Each number is 500 + 25 x the weight over its row's rms, rounded and kept within 0 to 999. Layers, rows and columns count from 0. Numbers have three digits each. The size before them is the row's rms in percent of the matrix's.

# o: layer 3 attention output (transposed), 128x96, rms 0.106, rows 8-63, columns 0-95
# v: layer 3 attention value, 128x96, rms 0.0984, rows 9-63, columns 0-95
# q: layer 3 attention query, 128x96, rms 0.103, rows 64-77, columns 0-95
# k: layer 3 attention key, 128x96, rms 0.108, rows 64-76, columns 0-95
o8 106:466503519501489497494492477503487464522463453498448527505549489501485481456458485509466529524501551475484485517494465503495520472516492456487516526497499473527490516488492498502484523534480473569452528530485481472496518492527510517455511482531502522535510495452505466500485496504547474524
v9 110:488519492494496541485476512524503439498460556499498464503525514535509481470484484469535482509488527502477507519511493519528482493506491534532497491491478557527504461506530558480460516513482524482535479520451472517522542517502488489524463513547478501524489513465518474525507493489476460475
o9 103:496515518509500520496515442478450505492498515488506496533531495500572523511497454523506499493516486496533558463493540493492504502533502495547505492506485511448516527529519482472489526508474531492545482456505483434505509500503519489502519513518529472552499497528490484460489469506507512453
v10 085:513508521447499498481536500472496526488525559507508527495586497520482495462470457502484485507496453488457531448521498503527523512502471527513532524485493528508483503476465492481522505497480480502479481480519519531546481499467525533501534497518475514533517534510520510529497526487457497499
o10 086:489517536541532464445516484508486488512512557514541550441501534521483508486500518505488491516504493517489507497476522468490459515483547517537475503494490511489481495473447494504514489523458494537515444495510523489526512464498502488479508495484504543481502534500527554533494483534511479472
v11 096:507450522518438466527489500505533506460530545528509464477488497538510516495510494477523495490508506482508487483501530524507536529492526542508477509506494536450460496478495501500499475487505516528524522490497486534471509519492546505529487484548472559476525534476551506496551475499498488528
o11 097:525475543527529494455491480497461539492516485503539487492497494511510520480535481491499512495503479475495523508514493478508561543482498508493493476524506493500453555480499471472487504472469516523484529457510542477465500523506491487488524456496545484475518573453509517518508514532497521540
v12 104:478518442491536475489482456466469485513509519467494492504469521478453492449497512534475503521543517476484497461480439522502492480515477515547468544514458505489482499505523522510504510508507496504500497527523523509514475489523462454469499534480540510460510466511509499521535484524528469489
o12 099:510513454474497514533508522479470464495541511504482546498494506532500564509522452488528542480472509501529506516486512498477512471519471489508493517474535499524465500528485490475485550490491497507504542518547498515488460495534496527514458516571471540482485504515479487518461472473499506486
v13 102:483560483455501517537537525512518530492520530523483525488467520488484515506477499483538482517471437446483461480474499496524495534510490524542502481476536537493473505514490514542457467513508466495500529488538532451487498506468508533518497519488500505499514525524512528471520531512499517533
o13 107:483504527505499431532479523501494503449481499522496463483528522508487473441537496485528490495537488506469507474477452456500484522498510483510508515513475478534503507482484532489495481506515486559533497505512485514471519492545466500465459419471500497490500501491519532513501505483537529502
v14 097:533467505575500521481542482463470540486487518518485498536489514482513483482517490481489510470506507480516509500471524538515502479508463487486519470503507535488504505521504535532501529515505519520488516470434482444480532521541519499443518494478516530478491467481465536542495487498533497510
o14 097:494453513478497484488469488498480507520490492524514436514465518487535488532518524520492530503523483547500540520469508546510548535500456526485450532522504477472505510521514503541546505457484553449510507490521517522482512518533485531518494526488482524497505491480518500525488535476510523485
v15 099:445564519494499511500518435522546495496489501506507546515472478506509508531492468504506489521480492462476509512528527485494506492524494537553473479494510535453481497517504557502496516501504472508543500491519431508501508494562488519509443528500505483494492485532518510508473483488517497510
o15 088:547496507514478516478461509535505478509482501536468507491514521517530505461516520487516502551508488501496516442549486477497540481512517490522486508513467457542525529467523497463490470504518505539485507522511455486506501497490452461499461482548487499490495499533480451477513478472509545464
v16 093:490506494532506530493515462468506468530476487536523481480490498532528493497492446489469548523519515503468493528499519435495459461532514507546496468517524496488511547512490471513500488483517489461486512457506523543494496453508489530509495506539508537518543473509510491482547507458513492525
o16 084:499517545490489521501515513501542530518494528469551518484512460524539512548526535487496509487520516461470472488495494501482519460488487503525474521515478451514533513498497465513468486530545482511457509528526501470443502523530516493514505511522497496499485530546500508475559508520497552479
v17 100:510488510448562497458490477477543478480537488523537490501526497510472533548526530513467456484535471485487483480534504468544516487545505513484524483526499548467500514501491489490512469525510502432499520487505503492519480497503480512473488519536544518515489492492499484464514516509490456483
o17 100:491536504475467468505488529473536502493483525524509512501528478552461487497512518519540475499515485454509506499521471493492476484469549475500520521478499482498513493486494514475512546530488531502452497506537532486534487459511521493543534519568495485467499497427474475515500503500468503474
v18 090:506493516521527528521537519482510464520518560471492492504503466511535493535473516461512542509544487488494477497475518549528439514476499518504460500477497502501437531515551489518499512540522497490534478473477512511472469476495483475526566509497532496488468481504503522504503487527513490494
o18 089:502518549470499524534504507480453526526510530515511479513489501542509490503520507512507517471526505550472480542483513473516489533541467488473526533504504477477508496478527555531464532532485456509554528529511471525488507481508518489516492497541531538524523530492523530479459504469491515510
v19 082:509493501472484499509459517523474470500471487506480513537532500526510534512518482521484472484500544488493477510470456466505472521487480491478435479486517521492510462507538514481497481547522540505493480528462512504461542537514541512510534494482520506508419471527525491483472477477478519501
o19 079:462489508484512548512481476485513423512488456477485459533508543497484530504481453499511514480483490526496467492456489463498513532511499464507479498547490511456479489502502519465471502496522536482514491479462492472479494505493516519487526509505511515527464513480544424474487494469482505504
v20 088:467472506537561498492499530480519455493488462524473518515495570499495525461503538489485503514505448503470512480521502526491493520488466462534466500459519526489464518522515499528520463509512485513506458547467505530519493487555536519496505485506470525501461498493514516504481491505504488541
o20 084:466512511477515511497474486524505518506471481472485488488503516513474518504536498496492501504458419512513484505472447485519502521545537518543499516523514548492505552505475492497480515520479465469556526502522464477492472478508514474479534489504502542472514437522516504501509520457495509469
v21 086:492547484473521504509538507534501510517475480514465518519540495474503473505492460516514525506501511454541519543528499497461499438494499461534526489498525477544508492495503520456476477522509501483522489531486483484517545476533477480491475537501438463505539528540505488526504536494513495498
o21 088:495509488520482528513476498534516483482502492488465511491556498484503519494500503505473512503519545504472517487513541532523447427518531507530499493504481509528532489498474515511534458468478526479511499517494470522483516506473516518464480483480466490546528432546515512480494452490522526465
v22 095:486484449553508566517547492496535478521456473517488518520447542502541490473472489479534509490508470496544486480444552506508507478474515516516486460491542491507511498512532506505480493493520479490506526496466506501508514480483463492502486481489536509522464486502457483488478485523515539496
o22 094:479457488453511509554503505517510537482499455496507462512468518483518488504527520515491510487515505498518494463509501519509553480479443518483493515496449523497517508498516530531496532524528482479535536559498458517462533496533506510472522493491500492531500453519507450487536531514519517473
v23 103:494518514535480518526475496499537521462498487444521504498504512499506449486490523483460512462479480496498508483453499484539493514481470497506467516501494489480524506509483564490498498481480545503515526476460458525474490482498501496479510509516447477476509566444459510505502506442491527514
o23 106:481495513541515487511497480539494500507520509529577529520456531482509472508465493464494520500497450518519499482523471496529498543463451501507531475491524494500506502533511490488529452507466522508540544446482521504489479491490498540473520508509487500468495499487481512455541463470529511505
v24 096:485530461442497495479527520479509507530475503512498509491488464467480462502502488493482536485510485486523470485484483478514518510484486488532480476484472469511507495471521498492433504517505522547494513497477459543493480506532498515555513530539505501477498540519521539442512544491483563513
o24 095:503473496575477517516468511500531478460478530498487528526451531548504490477515477482490496476511519498502483505518526487489524502487487476537514506521488470511496439483524520466517479486477514528539530507488474448474466475509514532467476491450511523526520493504551500486513468532485528511
v25 108:448550527487517491468480493525498476518469497502510510554472486487468485442476487439515506536521483499502495495477508481512560503471502503464472481499499481498450458509485508519481488480510525518481488484498494491489499526518507524473537509496526572499475506510531474511468510540473526464
o25 098:481531512509491534464527509493511505502477433483461484489471543512519489441475500458498499484468481553540486490513540486469504554491475504506473519472500498481494446479534513500481483487554529463545505506516488505500521466522505483459503485494517507504475484494550504525504474514476497490
v26 098:531479472524517493454496501460518478475474502494459514495467537497567526485509529491473502454498550493494487504465499472526512500538476477505507496452486516531493468513517536485469492522510502498529505505482534510512490515504482530525513545529505530491459529444482527518459502531509533468
o26 090:479482505494533531487472445479523494501443482518500542543479489489478499524495485519511521502512486516528506545503459515503521492508439474519503515516478497471547489511517503461530557535506509491514536509503490514456521448496513490474539503471482492519471451502553490510471500513513494472
v27 096:474561499522470479499489525508499489480477486499446480473518515509504503492517500522481468456491482505511505534535498455496556511497543516488468538498506503504501448481484505449503490477503489485500514527500501513513514461521536483467524502543490535458548505502479474459473497461447525486
o27 099:481488496499509524499493484536523551520500491519488470490520531487488494502525469463510497496469463487532481528527519505506506481489509507523503453522524514525516501515479464431527472486533536510501483480449546495521476506475486530461551512475495489505499495530482479454507466568504479459
v28 097:501498487506539505529477523452504451497496500498485447527564480530451517443483476539501467553507503484492504512476487477469529540525487541546521502500529525511548482526480537527484521527496486476471497484493483493506522489463499512507521501480513494495462472501508470503487521471482490475
o28 098:476508502480466457504481464512519495521476544516475474502503523506547503502515466499506474491543490491457482437448530475463487482505501507534471492494488465462466511493542464487492535529497522456529439459497532503490502471530500501477514523525523489496489500539504502460496520513497487487
v29 094:516503474491503549475471482549500489496508482525504528501506500507461487502451471499533498488508482496500503509524471503528514523478489493520524509556532566438474512493512482486504468547497516470501520517483519492496496497523508482549517515494570497551496507481529503541512543546481515517
o29 092:526519515492475500509549492469480499482483505467497467495542480497521553492475520501503492489523540533497476523493522478483503501460529500506492540483504504449512509458469541496482559515443489519508491520507487536510457488521511508453486491460534506487547481464518499495524516490504549463
v30 107:522531511485504503511454504507488486540497572458472484521508524528481488531477510439493519544507518506513535472511515519494519481506494572489465511543509520502512481497511490440504507496522488498498481470505492482499504474464499472490539482536524511517545492446506496541514522493479469514
o30 102:504522548479527502519521500469455516541561539511475465491525488502478477496522487497502522523504491490529503528485530542499540495459525490482485477448529497504458476506510478487513499494497520530519490421486504492528533475504502495475510490552497499515483564489485510454473509507521490504
v31 097:466540536552462500495457470480479471488494507534442507512468524546493506520497501490503552485505487533493496538515478468488498522515491498539536538505519475473479528517509467502528465494536533502514521487490437494478510506487521507519536491477468505495535485443481495499482522483488482482
o31 097:502497508483483507502479474511470533570499508472459493496517476464552486465493503463475481486500486482521454548476446510475506488491487531508506501534508480470528500500473441465477473505513516529510533461452509510516475507480522487449500524502513473480525531524522516489495509491464524475
v32 098:500511543511540500548491527484500461520508494483514487548529504483445524493523521523497501488552481488524516486478472481517504483504509492449511522497493520477516506487462465460528489520532532506514514482509481500471492501505489543513524438438503470496512530515527487515503527496567474470
o32 095:527475501490499513490474523488510491515535515494529511498508495546480520468480480484539430480484503539489463516470503459480490489486505532505506517460478527501482493494517505502474513481465527428546494505507524561527511525486535505515494495551503451476515490479552508482504521459480516514
v33 085:489483475467500496568550516518540480502527521484506496496486472503488533526500479497555462499510501475550515506443565487456513492511491536511487484505505545456525528535473523502483524536466528523476498516522504482474506517511505493489457508502484521507519510483504527528454490483521500489
o33 089:496499557478509507501451485504518469473504485529487514490505477517523502455535532497506467506558491486469531431496495475531526494472502499464523508499465478521472532492496535538502487477508532496492512461494511547483535496540453497506543468527520514490466511485486501475491518513501525545
v34 089:544521560489504499448472492507517466500492541502471500496494506517464496490468515470518499491461472470498503490542512482514488482474490494452513484508473493501498511502521502489547513465523514534577519457506538495508498519489470538548553495513549492467501525481493470510481503522474491513
o34 091:520503507555516491481512501447437515555494493531507475490532485520493523484468479469502491545510496541530480530516544488468479499522494522469525531507466500476513482540522490472486527486523490502529456507494475508532514470436529512476502505479530513468524488513519498512539502498468483515
v35 093:537496507527472481472533523491520489520494478504500477490526453527507500490529528522527476498485501512530474524493482458554501507486480478501557497459531517516498451519480476482458503503490478510459484455477456504467523490529475524523485530484502571491506463458533521498472507505495484499
o35 087:462468488486483485458464448489547501483469489516491503516531506526520509449517500512543473502487487482485520527491482524500509511475494502511496509504472439471513466484545498535527493511467521487487515485535547458490518532518488487488479539455527507556503497516546478500506527532498466487
v36 108:469499488507471479485509416507562512526508504490523533460516523505515500514497513453523527451493531480521507519511537521523500522485472491468496492519462509475536504495481497488527529476512500507483506499478499471478514485508517460495476468491513495463521495460530448493455527458489498551
o36 103:505498506503544511510509491502499503487514488511558506509503483474514516486515533460510564527505449496497468505559515465522501511469499519446482490472467466515483497493505486530521499462493516523479525445479484507493472468479501472555530525484492495478529483524462477481472469488443490512
v37 105:500531485589501511487528509524480455521469476468458491510484457487519476533520532501506520506494504519505554515459475469489489463505511495465514525478490505486516520438525505506535499518499485473500486513539522476525515492518513500528527475518452506495507471515509503502529493464518560503
o37 105:486499529469493545526456503546504532505494520467514508523481486468509513554494511494530492528523524515488505528489515510516503534544505507489492477457522488471459515509520521472498492487575463501505487502493496495518504547457473546493508514510454446525486499526531520476541497495489508459
v38 096:484501487472477511543504537489529479500495493516507491464537452501511509489509513490492467522475494470473483524483493496482485504464517534488520521460486475497450508552507518533549491508433495465490468498488489532553464484456516493490542478534498485537460469478503506500515494493463524466
o38 091:443573513493508535511512473522478497538464517526480526491486532488481472487449511502521456497519461470460514479472481465475459526510492485483522472527519517487471502487493529524510486561506458497495492498508473483488498492521516485505525508537551511485527519503456516476530486519515504485
v39 087:499503464492449525486538452524503516492478482501522528515468488512518503506488483469535516464501501481500513493519480513535497487486491481520484468503542522533465514484536498539497501528493547497469464542483504514504515567522535541519502481507459489532471480516492487481533488470432472516
o39 085:475510524517480490517491498472496473524488464466525504515509524454508528508485532528504526514487495517514535490494483521544526520543463512543465513504502527451510542489468499509494487468529486551480519490469466424509472494489494521487492472473519501518539512474525463536516444486500502489
v40 102:527484448512511509485541501542513509488525479525472455503460540500521532523462521514488527502498488503504487469507551486499510472512509525549480502494478476514513509465504514421438490457458519518485510471502472514530497521462510517482533492537492515495513483504496525505511476469463517490
o40 099:482492515505526523485488498503526517506512538501503474495464466489513509528527525531504499506521498463537510454523498533494520465467441521501471479510546470493517497546510488460485488489501529532508494498487474505457548494489457465477501482494486520523484503474540493453532507583484483504
v41 088:451508552528476485500484536496499518513493490497503499491469533531512466485546460528507487518505478552487490525489572497520489510445538516517476506517533513525475512509512500490489525478526496472490493498492493492467490494541471522462526536514483537479518490520464515468482492480455442488
o41 088:480478522501487494484509510522519519538548476492490462500525536524516447481518510467489536487467466503534529535507440505535499496500507524510510480547539498535539550506492465517487448517518473494501496505482550481543517511511492524469505526512500539537473523503475490491468504508490465505
v42 118:495485530475478480491493449472522507472496500505486523471547478498494531469521500586505489466560492506505518514511467519498455479563515508494466527487492506504519514495523456532472476504489487466505519524562526472469531501496505494479538466486489481460504508498507477488519508489504495480
o42 109:535477495478497505540494511478549495473492525510509475513541504523498509535464509472510520448475486528471484509499478492515451474542465489478508486498466522506495483486479459462463521499526490497504460496542539519516458509465514498499491503511452476476514531492497521522464464499431503471
v43 104:496536503484538490511505495525534474483474467497516505514516473502524459524482493484509516492509478517496472491505551489537512502534523518509460474516460519528520468546480505486506485442491495522493495434492467505510498523529507498544508529472515510483452488498514570502506447529482452495
o43 095:534506512476479497510513476505499496515487485537474479483470499548500501464491482519532490513469500497514500477548479510465563491491464519504496521517505480491545448548540495533497475540500520480463517507498488430509519528467461458478517510488509471533473501479538487492507474492488482544
v44 100:507499516438527520496489482533498520530487556480518514540493479502527520549434466508507526473500492469512499499458527501534511486528514494543476489509483481471517511504460515507521514495466525499479482474504509481509490471521508463472505500463541516502457465479477450481477462501509497455
o44 092:500527482469497478508511486478523482536513527524502495437439486527518491511458522518500524518483490505514477437549545509540506526512477496470528551506477499512501457489475519512504497537514553495475518492481503545502520455536473507520522486497516498506471491474516471484471517502505533528
v45 107:472516485476451503532526481487514490503519419507499477520481457488520547527477484504483482453554492477495491446452506505485493518531495554457516496462501472513517532514469487493508496503481504499508482508487525480531468508482490470521520484487504459535512543514514516508487528517496510458
o45 108:505529505502532554579483503505514495501481484505495537496488532492481490469493512484486456488548533494484476467506480473491457491444445480471472512477494486484478509522503530533479497524484514503474518538476482549514493481486515453528474484516512465488478518470498495524481457502487536495
v46 085:524520518445510516476458487463472490487512540490515507514452487480479542526492486477518466521460507492456492496497476474476504503539494555508502515489499498496473499543526516502468524501477493521487490481551494547494485549507510553536503496540543480481491524462470500474471519518488480477
o46 084:545538477551484483480503501456504474541480519521471533496474469526476487500492489512498464533519485516529524485463484502458545488495470475509523504509460488491538481509537512451481519507532510525481471477515512499532518455507488457502466461489536493475477545501492454514498511494511537503
v47 084:510469499495472501496509488521531532449546525446519480475526517485490521525502509506498493492492527481490479518533498519519509508485500475471469530480518534571512474530474528503525539522471467513532505530457516483496475506489536545512535498464496448472490473490504506521437527497496490503
o47 083:507492514532504499504502480478472452533479516546537477489524525457480489505499492508509523505541467528475495519515494476552460517521488494507496494493499513492523518492529512526530502491474498503520474469441497516529497498503475426529520512505534509487539437485485498506438506486520462541
v48 084:518483514471510471524489528544508527456488527518530500547497505520467503529548461480520493523541490520463511529524542497494488461494475492494554479525482505505511535503536510522500481484544521545545496529470516509541508493458487513500496488510507550527486550487506517495516477528530497507
o48 087:491507526535519537473506502474472482488488485453457540469508493490480495492461480460447482492528513471485558480511495531496506501508521522509537547525484523481516530506451518517504521493475489483461494492494498483485524532539543493484549482540496496502513486439517496513476532474530483510
v49 091:511486496468513502515468530487528523494533480484504493498531492497494482507488517455474508482482475478509503524525514516495534509467498498503538477510535443514467505523511490492465496485478500485507465455495512494460490472532430515474450535522511505480481553503482498436485470499488484570
o49 090:493541469519488442491490513494526530493520429521482510476494479519457481503536521508464498508462460526502511488544495547499480495486526474505551502502496474512555487494516517567542487506450499500492504501526529485464503454500507503484473506468522505499499487513496500479547484491513488520
v50 100:549549504527521516512524546438491516507514455506510512492546491500515518463576520528495493481514509524507469488505503496519487469509500501530483546486500498508476484467477496525498501514493465508471476516512498496498492475436471462547512440488502472498513481535502503492546500521478498492
o50 092:460512458460516530498521469475509529485511556484523482543505500530472481484501489507529488492485509463471507528459489511467522511481459552496477462496492544506478509467492505483517512515471462495496475527522540480496464503488489550516471485513450500535531524494505521504473489514560500485
v51 079:535517495500488462522481508498509488552502473533521533469506556546529504479490469469486523477493541491478493503544499485467474454478442490530489524485511481522489495508490471496509516500494531492485492505501482510538548473495486465534488478491477499501538524511477457544480516515475466558
o51 084:475529484480556506484558504479483502502499473452485541490548437487495535509532488474475518502486521465482484513481494510517496463460483554498491492517509526488532500502486450507505482498504508505479503488498492495475506462468515504501528500483505571491544513560504480474492454483507508501
v52 094:526507509538491527459503482481485506560500506513521488472511482518521517541488480474537494511533515502446477510558531520521470541474449507544481502518470513494488467472535519456485499500488499513512534517484531435502496525466486503528484501513473488545531516527505501522482518477482508523
o52 094:490508520501532524488566483492503497485511518479549457544526485483536509481523510493494479500521508483507478513478523471509463474457541499479473518499532483515528513486511498466529522461473491564494484521459472463455481489483494536525499490495474529533508530487513513525448490508490470464
v53 096:459472499504547482463480485491501499505463481497520532469461483465536513538498506478467500486464511535474524493504491545534493528523468514487494466525494505530484490492486513492499509537514527510495480532476478451486501509547507513533552505515491486553493484473547479553509520458500519533
o53 092:493485528504507518504493496518511469480480509463540490548513506499512457516449542497467538553506478515527494548519460479507522556513523476525455514480531506469483484499520495480475487522496494522493501478529439460494458452480517490532486490493482487494511486517503512480464478478476469477
v54 083:499497498521471527522510447468496437504489543504484460462500474539488482491447504489543506473509487472536509483511489495466472521459533502498457501502497485455465493505499520506514484508465500508510530497519524519459472524490495478551526460530494504506533463522499464452490496482467510486
o54 080:489505515505493495539520464487480523534502482510527450487491477500568517479526465503511478462499488514518461481486554459484536486512474482458505489489470514517472499493508490481474523483523481539500503551465495479518465486465500528509510497496577496487539532529485510486514479519458514500
v55 085:531493454540490520468504520556525497516488515466488455501466533507473485457468497462511493489478460503523543475522552539503551472475514486502487521521502513495530477512497531494504499452469510531514488514515507522541469517498475494536482484482515482531492504481468473536480477520472528518
o55 087:514494477509527497516519467489478525501525467517486500467497517473518502500499496497508486538480478503560502471549551538513546503489475530494498507447517577472493506524503488502518515492488472507528481511466464505522504484497477508454534490483524507493506457510478507508543522544556460511
v56 097:541505499487509518470502525506479474457525504546502492508455451491535531481532486490555498444500485554523499498491525507493525497493523477533527526518508465508475529504486516465507499487515519567495465570480501475494491486512492477536487510487504523494545504481512507458486484482500518469
o56 093:516523466534492538499480433519489519495542498452494492501486490527512493443515514481456485526530486484558501513511508518519515503505463536510495513526451552503505540518461552476462500479472512500458527491476535500504470499500509508531492486467514493511486481508505501521463503536529499483
v57 099:495494487491492504537530497497519506493521508499503501493532517517476540422560542489451507494494485482496451510560490519467486508517476535508502503532507529507512475531499511525531475506560494499489506496517533508503498504477534499503522476472541494501512472529504509582545482489494489502
o57 098:509510508470526523502504533485455506527513521542511494539562545488475496480507503478549495478505493506445476516484495503439518468495494507481456485511504535490460522498487467491487523475495496479506472483513472483464493536531534461499510481546502523450516494511498502501495488488551461530
v58 106:498452505515459514508486571505551457532541517464494507462504492533543507440537506479482527494486472501516482504488537475462508477478508545486495513477521501514505472513519494478492508510507483485504510479537532522508491515515490512537512513519478533502509515493435465548483481479515519492
o58 096:515514500452533516491496526524514546529539477527527537535508497508515459508533534474518483481502495510460498534507473509508508483486499488465532460507476561490485514492534472496490503523533485497538481494524524468469554493508537484467552502510533505492479499547512489486523505545525478524
v59 088:500535543493512530509483507517532487504510510463509530496524476548508504449500489504455526479512507565465481505510485517525493530502484511489504502519489506482490479524505527480494547477557503533518478482506505509503455431516485527499522534501541530532464520461483503515499437499527491491
o59 086:515490511508515510462516487487512509541534491529505549518480538542495506483440499464510500515455481546498478530529504512469496517513502494559523528507494501475539484508489489509480527553476483499506483505513514468497514495514544464489481518524529529487459516522507501441500494511552445495
v60 091:524514446520469452491487491517487470541565470531494491506507492518519524430497521505519523478514544465456502469512481503482536460500502495477497478531498476506465486470512530476532557487505524506497493515503461480514479493489503505454513466481495500498509495510513461488495503486504437516
o60 090:506522488491505478444491486502516500543524416473493517497486477480506544497526509484528532541479520494500511519489512479503483472520456535534447482484526492497483522522521485494486509474513538516482470512529503520477504460474534498552461498529509535497512509519507488497526442535505478473
v61 095:535483478498443522444533488487486511525525539512486502511543488489533551493505494488488508489457508515496478491469507519492538475496513468509481514478521483531517491487466483490583510487484512513492461496479523533515472477462527544473480471494486472500493474481515520493469468485468549501
o61 091:497494504508521523460483450497490489527508499527548520483478533462470524517507560536503510555498471477519468503512533496529494531494498523518476482528479523489464479483474525510535464504511508510512484474467488512491499499518480466514509504482491526514463526511513516554557525557535477523
v62 095:517542486496557518496534525504527474486552489546475517488507518499528520508477489482521487499452513466492486475511499513509511481493523453510505524470532503492399501498468504475516485498514493493485466495526494523529477501476508538524504515521488485512481461525491497469510441513486455525
o62 094:446529487485487453459485483509489516519503467513510497476524472531462539476529520556537494555478486487502513509480481489493502510531494530556498493538495501511535515494471528493481491531502468529489511538523497477492549460468465479496476465486544510512518498519506515489543483528526490499
v63 097:512519523470507498509482482527506570463508483502531568534501478451529463484503502497549512508504499496495525494515491530526451496463501461518518541462531509516427516485490495477470490490480492496458470469500494500500508516485504501464539489509494499447499522500480517508494452514500497479
o63 098:495539473517488491464556507513498509499489525495509478506500493495484505518450551515488530485457481571485536490498497534531486495517429523488496495521493508540525511472478526503482494501458471495497514507544523513511527510504474481480447482460475510521544500469533490499482462458499490493
q64 076:501496466474433531523505520492521515557515502530504464494530465510512457524463543500515502481453446546541467465472466556518504502496512504465488468516490515520517513487498490516493505509506496459510489533473533529482502487507498501512455454502527479474483499501532486503505510524487484507
k64 105:540499493551525503509494500500447463465478509492525552527517539491510501496462479504505515476508456496516460520518507489505543486483455502468491484517478491479503507520539478492503490512489549517483539449497522462498482519495518503489520535487447550522512512519514485499502485513524451557
q65 082:511451510464547486496520553484490487558488494494535487547505472520468487502477489494486478519500499488489480517484529519520493493530537514523517490488497513504516477469529486497461514473478461494530500463504538537557473514491457483497468527448509496511445504494483530494532506538484470474
k65 099:491497486478485537524515513440527511504508472536508499484477472474468503512508517527465480506482507527472488496467504526517493469508504523458573471534466521497454552485496517507485504501549502525531445579479510511486496495503500542512494519508523507528530503478481520505501482529510510478
q66 083:473515501441486468510487529446491526505503497464488502445501467531489484476494487539516468510496490495481465473467498505524447507502533517530572473450500498485493504505472503488462496506513516502502506481529497477524476537543481530464499463470512521485516515468475511496523479534532471503
k66 105:515503500516485556508543494521483476491494488553517495488492485491520496503481542493484475452530463464470487467477483489486479493520517515443479489524491516501484512463513536519499491518491477526497441472478535528537441499505495514461512484494515480522504508491487511575529523531506458494
q67 082:517503483452508489543509500512492471511449524473481518489539473512495493558491453493469508486496507461522509487470474518481469488522515491481524479459535524480524528513456479514487468522466537477490530529531532485512520500567507471482447510517503542501472472499506485501484503498527523478
k67 100:535492555510462522465487504520521548450492480527522491524469515515483487496476517467502478497479480520493480465468480490498473489469497539524552516483523476498525501461507547508490522469499464506500485495504544518527487520494459524486452478443524484534513546516496487509498488482528492466
q68 101:553500500550528482489485521472497485450495533477474536487507527512485521498493509464486487484553531551523513544531465523492507515494507485478508514467467496492503421515511493494516504498486520499542498472491474523498498517514464513457513530500488523494485529521473500533513468476433490499
k68 101:488549506492455503467543487463499485508544508466508492496515548522487502473481510444505471468473531512500505500518522537498491454484488503471475551505549493495530487517503477474488519451515474522495479509505483478508525486471497495544451492549493488528541509483529482471479468500494471475
q69 109:488468532481512519485473474492511459547495504502482543531512481515456481489494502477500542518480530541505485514503439512461501509483518533516493495466504513507500496513501478500482534522495545474491545539481517503543495424499505501478550505502509483509469542465502497465533533506482498540
k69 100:512481514532496524496479519535520532495525497451492500492500510518519506479513524481477536448521504494567504518492525425489478515512517535528543497507470527475493470498456477527506506513485497463479547476494501523495481484470533513501502489506464458512523520535535474476501459523540477486
q70 096:508463507494490524530498515470539512493483448537476514447478469528539537545490512487509509496466480527542542517496476533487502516527497485491535481508508487488452525486491493521510515515544540467481498528518498476509467491499552515502488503480542474494507535520529430494494509497507499465
k70 095:514464508493503521512470474482458509486460502519500541515489512503537505512504524535495504504498494480466554482449488500493463516544504549480525467520501553509477486482487501531496534506561537555470447480496502500497488493488452510472491502533522500524509506486439520514496487497510528492
q71 110:518488501506506518478506485508460493537517513526508505499522504551473479484506492552511507493441452494529484527494472474541502515455471519517526482491529509485500502507484441534504488448501512509553506483534489520478525564540524501496488500494505503510476483544492466455517473520481474523
k71 106:479506507522484513493543487487453494551506499450496511534466482504541505535507497498546515519490489467483488526459524530537510503492491490497579483513520475459506499524497518469507452523497481540519499506526488508498492539515505494507536511501514493522502517536491495538444520444482469473
q72 113:508461519490534462466506486511547460471498505476508536492502497492527484513481513459502517441466490519486498502517519521533505495513476489476467523500464499509528485493514500472510492513497558526459496445501518526517428467576497478483494454494486487503522517510477502501466495492530503503
k72 116:506511558503489502516474503475537455500553512522449495490518510487515480474497504505543535501485496494485460513530482501477481474468539481507483540466571477492487478514505532538532473511466478468505496498472531453544496499454489488510467477500472496496526513497513464507500530477477496480
q73 096:517514529487502480507519514515543536496487507538497522545514473512522455487546476495481485517499499492520522491508480472539521444496534463501523470441549494483459518459472484423502516509515531518484467480516506525522487501537494508527497494467475460460500516488495529492485494498484493503
k73 099:545500519503565532479476476474504515513481518507496473483547490495488498497493484514556502538517513498518477520466491493508530474509489508491515472567540505512468539464511495503527461500494487504516498545483527439483497504493481495519517433477506514501477544516511478500519537531520479532
q74 105:484513532439501532535510505504522485484493534508492478449432517494507490546493508489516497512480501472475510482515491529523507423518538512533492529523513502490503491477452506465509487533458509499460472519464524523469516515503461459497508504501527474503502459466520478494503498529501533482
k74 101:543504502488494503504448531503540505474467498532518519514545502458482543503478548505520489530487491522456448485438504500507494547501515511539491513499478521501492546493507469489498506496493492421471491514492522538496499474460473477529460512519521477469487492479480490490506501488508522527
q75 094:492492449525513480477492497526489503499511505493540509507539511481490452531505500490555484522520520472486490501526477523500534505478471493511453501534464448489551485524503482471536473487525482466518500455524444488478513495445476529509466497440492487530498486486516509521503469482511494528
k75 102:465514529481493470486518503482497503510520542483490511517537505573523512497495478480482537533482540532501521485522512498491532515457533467529488505525473502507542503486484518525519465535547492538489534489473455474495529493536520535515505466523492534541482499479556494465490494486508479489
q76 106:504534497515501525528470507481538534556462511495463539526485523521456568519498514521509518532507492527500473512519524433516502527485516510497496501526513523508485515521525450481494509518480540513468491481499495470460495460513521514509456482509464478510452522502490501516509530509519545513
k76 094:526523457549509460500504496467531487519518491496500515499523496542475497489492499499506513552519535505502491521524492477475476513473550549488479460486474488492470470501507482500456546544519476470496516510469499438451501531496468509493487468526484484505548488495537526471514509541494486512
q77 102:507517513504477483552467470497506468486519472467484503525496534516502488448527509501513477495532516519501530533502462536499488469529453498494473496495502513532499490508523461508515465472476496487447551472458515535493495519487514517464545487558478521470491518520494494499478476547452489517